config.yaml
n_layer: 8
d_model: 768
n_head: 6
n_kv_head: 6
head_dim: 128
d_mlp: 3072
vocab_size: 8192
activation: "squared_relu"
norm: "layernorm"
norm_place: "pre"
norm_eps: 1e-06
positions: "learned"
qk_norm: false
attn_scale: 0.0884
bias: "none"
tie_embeddings: true
parallel_block: false
init: "trunc"
init_std_qkv: 0.0218
init_std_o: 0.00546
init_std_up: 0.0218
init_std_down: 0.00546
init_out_by_depth: true
optimizer: "muon_variant"
lr: 0.00129
lr_mult_qkv: 0.7
lr_mult_o: 2.0
lr_mult_up: 1.48
lr_mult_down: 3.0
beta1: 0.95
lr_head: 0.00508
grad_clip: 1.0
warmup_steps: 200
schedule: "wsd"
decay_fraction: 1.0
decay_shape: "linear"
final_lr_fraction: 0.1
batch_tokens: 131072
seq_len: 1024
doc_mask: true
train_tokens: 903400000
steps: 6893
dataset: "wikipedia_en"
Each number is 50 + 10 x the weight over the matrix's rms, rounded and kept within 0 to 99. Layers, rows and columns count from 0.

# layer 4 MLP up, 3072x768, rms 0.104, rows 2087-2092, columns 384-511
49 51 50 35 51 27 39 48 45 44 52 47 47 39 46 46 49 35 46 59 42 73 53 39 48 34 55 63 53 53 59 52 43 53 35 36 47 47 52 44 47 59 54 62 58 62 40 71 72 45 41 36 50 50 20 42 48 55 49 50 68 68 32 59 41 44 47 49 48 46 49 55 53 48 36 50 42 48 66 30 38 53 48 48 41 48 26 48 48 59 56 57 32 56 52 54 41 44 40 69 53 51 44 48 53 62 29 42 40 56 62 42 41 43 55 49 47 32 61 50 44 50 47 55 58 45 54 54
44 52 44 51 44 41 42 54 37 58 57 61 54 45 49 48 79 60 57 63 38 39 57 53 44 56 49 39 63 46 60 51 61 39 46 63 57 50 38 53 54 44 30 34 37 42 53 39 53 52 30 68 65 40 47 33 40 50 67 52 52 53 47 33 47 34 51 42 58 38 58 47 55 44 39 48 54 64 47 57 49 49 50 46 74 59 54 42 25 54 47 57 54 53 48 33 56 54 62 44 57 68 46 53 59 46 52 66 53 47 51 49 52 48 33 19 53 41 79 48 52 35 50 37 48 46 51 41
27 41 65 55 46 62 50 61 54 53 54 43 44 48 51 38 67 38 51 66 45 53 42 76 64 56 58 63 74 50 69 54 60 70 63 48 57 51 53 42 46 50 60 30 53 48 55 58 61 47 46 43 36 59 45 75 33 34 54 61 53 55 61 52 54 35 52 55 47 40 61 58 39 33 46 53 57 40 50 51 41 38 79 54 52 64 33 60 64 60 71 65 42 54 54 73 41 34 59 34 40 61 57 76 58 47 43 65 58 37 57 63 67 35 34 60 40 76 39 51 62 39 74 61 62 38 35 51
53 54 53 52 55 60 52 36 55 60 49 41 61 66 52 58 53 48 55 46 49 63 47 45 57 39 57 56 44 58 45 30 49 65 73 50 60 51 45 30 56 52 45 47 54 51 54 46 62 60 55 43 59 48 61 45 56 44 45 39 51 68 50 49 50 44 42 55 58 40 52 45 49 42 47 41 45 51 49 53 57 41 50 44 52 25 45 35 46 36 44 43 63 44 63 59 35 51 64 57 67 47 46 76 55 55 54 50 52 35 52 58 53 54 51 55 52 52 57 52 48 41 53 44 58 57 60 54
38 50 43 62 52 60 49 48 43 57 57 37 43 43 51 57 74 46 47 49 48 49 48 48 61 60 58 39 43 49 43 49 43 46 64 51 53 48 65 54 56 50 63 44 24 59 44 33 31 48 44 55 48 41 56 53 60 53 54 55 50 52 40 44 51 61 48 52 55 56 31 43 48 41 45 43 43 47 50 51 53 53 62 51 49 52 49 45 50 37 31 55 40 41 36 54 49 47 44 48 52 58 54 61 33 55 43 49 49 67 63 57 42 48 54 56 61 79 39 46 46 51 53 38 46 67 51 44
51 56 63 60 39 41 44 48 41 55 63 61 47 44 41 61 40 37 47 42 75 54 54 45 56 43 64 51 40 48 58 71 55 26 50 43 34 42 46 43 36 45 61 51 35 58 49 56 40 63 54 54 36 48 42 59 38 51 41 70 39 60 60 45 41 53 48 51 62 40 20 52 52 68 52 58 39 65 54 40 61 54 46 53 62 53 69 67 61 56 47 39 55 49 67 34 44 56 55 57 47 48 44 47 37 60 36 71 54 65 46 35 40 49 49 30 51 49 44 39 41 55 64 52 57 30 56 55
# layer 4 MLP down (transposed), 3072x768, rms 0.213, rows 2087-2091, columns 384-511
27 65 54 70 49 44 48 61 42 51 48 60 47 39 37 51 55 46 58 55 38 38 59 59 42 57 41 66 39 34 34 44 58 56 48 55 52 59 39 66 56 42 56 52 52 53 38 52 49 38 51 46 47 37 66 56 58 55 46 40 54 59 43 60 53 44 57 43 54 62 35 66 49 41 51 50 53 42 50 49 41 36 61 49 50 38 44 49 52 48 49 42 71 55 48 58 46 73 57 54 54 52 49 36 54 56 43 60 63 64 48 57 49 45 57 41 55 52 46 44 50 37 49 48 63 51 47 34
64 27 47 47 53 44 58 48 35 35 45 45 40 53 44 52 75 65 55 49 44 66 42 35 54 45 56 45 54 34 52 34 39 42 57 52 49 50 54 30 52 64 50 55 51 57 57 47 52 42 56 59 41 58 54 43 54 49 50 61 48 44 50 48 44 66 66 61 34 49 54 46 50 68 45 69 56 54 52 54 55 77 54 38 55 56 63 46 40 44 62 40 51 33 45 54 56 47 59 55 62 47 56 46 44 38 49 25 45 52 37 52 42 35 63 36 55 62 47 56 41 50 53 45 49 47 38 51
59 37 55 51 68 41 51 47 59 55 58 48 51 49 56 38 58 56 39 32 52 51 52 50 42 24 51 64 45 44 48 42 38 46 62 48 35 51 60 38 51 40 60 43 65 29 42 55 41 33 43 71 64 38 60 54 32 68 39 41 58 76 63 54 67 49 41 49 31 31 46 48 36 53 63 41 41 49 52 55 50 44 58 44 63 59 33 55 45 59 66 38 51 37 34 47 53 51 51 46 49 27 68 40 40 40 33 49 39 53 59 42 49 54 56 53 54 42 58 49 48 30 46 30 29 35 57 69
72 39 55 47 55 32 43 71 45 58 66 43 48 55 50 51 64 61 64 52 38 44 58 48 50 69 64 57 36 65 46 36 47 43 56 43 55 70 43 73 50 55 38 54 55 55 47 56 69 62 45 49 47 50 43 52 31 60 58 70 45 56 55 33 51 47 60 49 47 62 59 52 45 44 45 58 40 38 63 55 33 53 31 56 40 63 57 51 53 43 58 61 34 44 51 46 54 48 43 40 41 27 56 46 62 59 40 38 52 48 39 44 42 43 61 41 36 43 44 59 38 48 74 38 58 57 47 37
40 40 39 50 63 29 54 48 56 53 60 64 70 56 64 51 77 50 53 51 42 64 55 34 45 36 51 38 41 52 51 50 55 41 54 51 44 51 49 60 50 53 61 49 48 53 58 59 43 52 47 67 51 53 31 61 44 38 43 45 40 50 43 49 49 51 59 67 43 47 43 43 36 59 47 58 47 52 45 56 64 51 55 52 50 51 46 58 51 50 49 58 50 50 49 37 55 37 53 47 65 51 44 57 58 49 47 42 57 65 36 39 44 58 43 48 63 50 58 43 40 54 29 62 48 50 41 44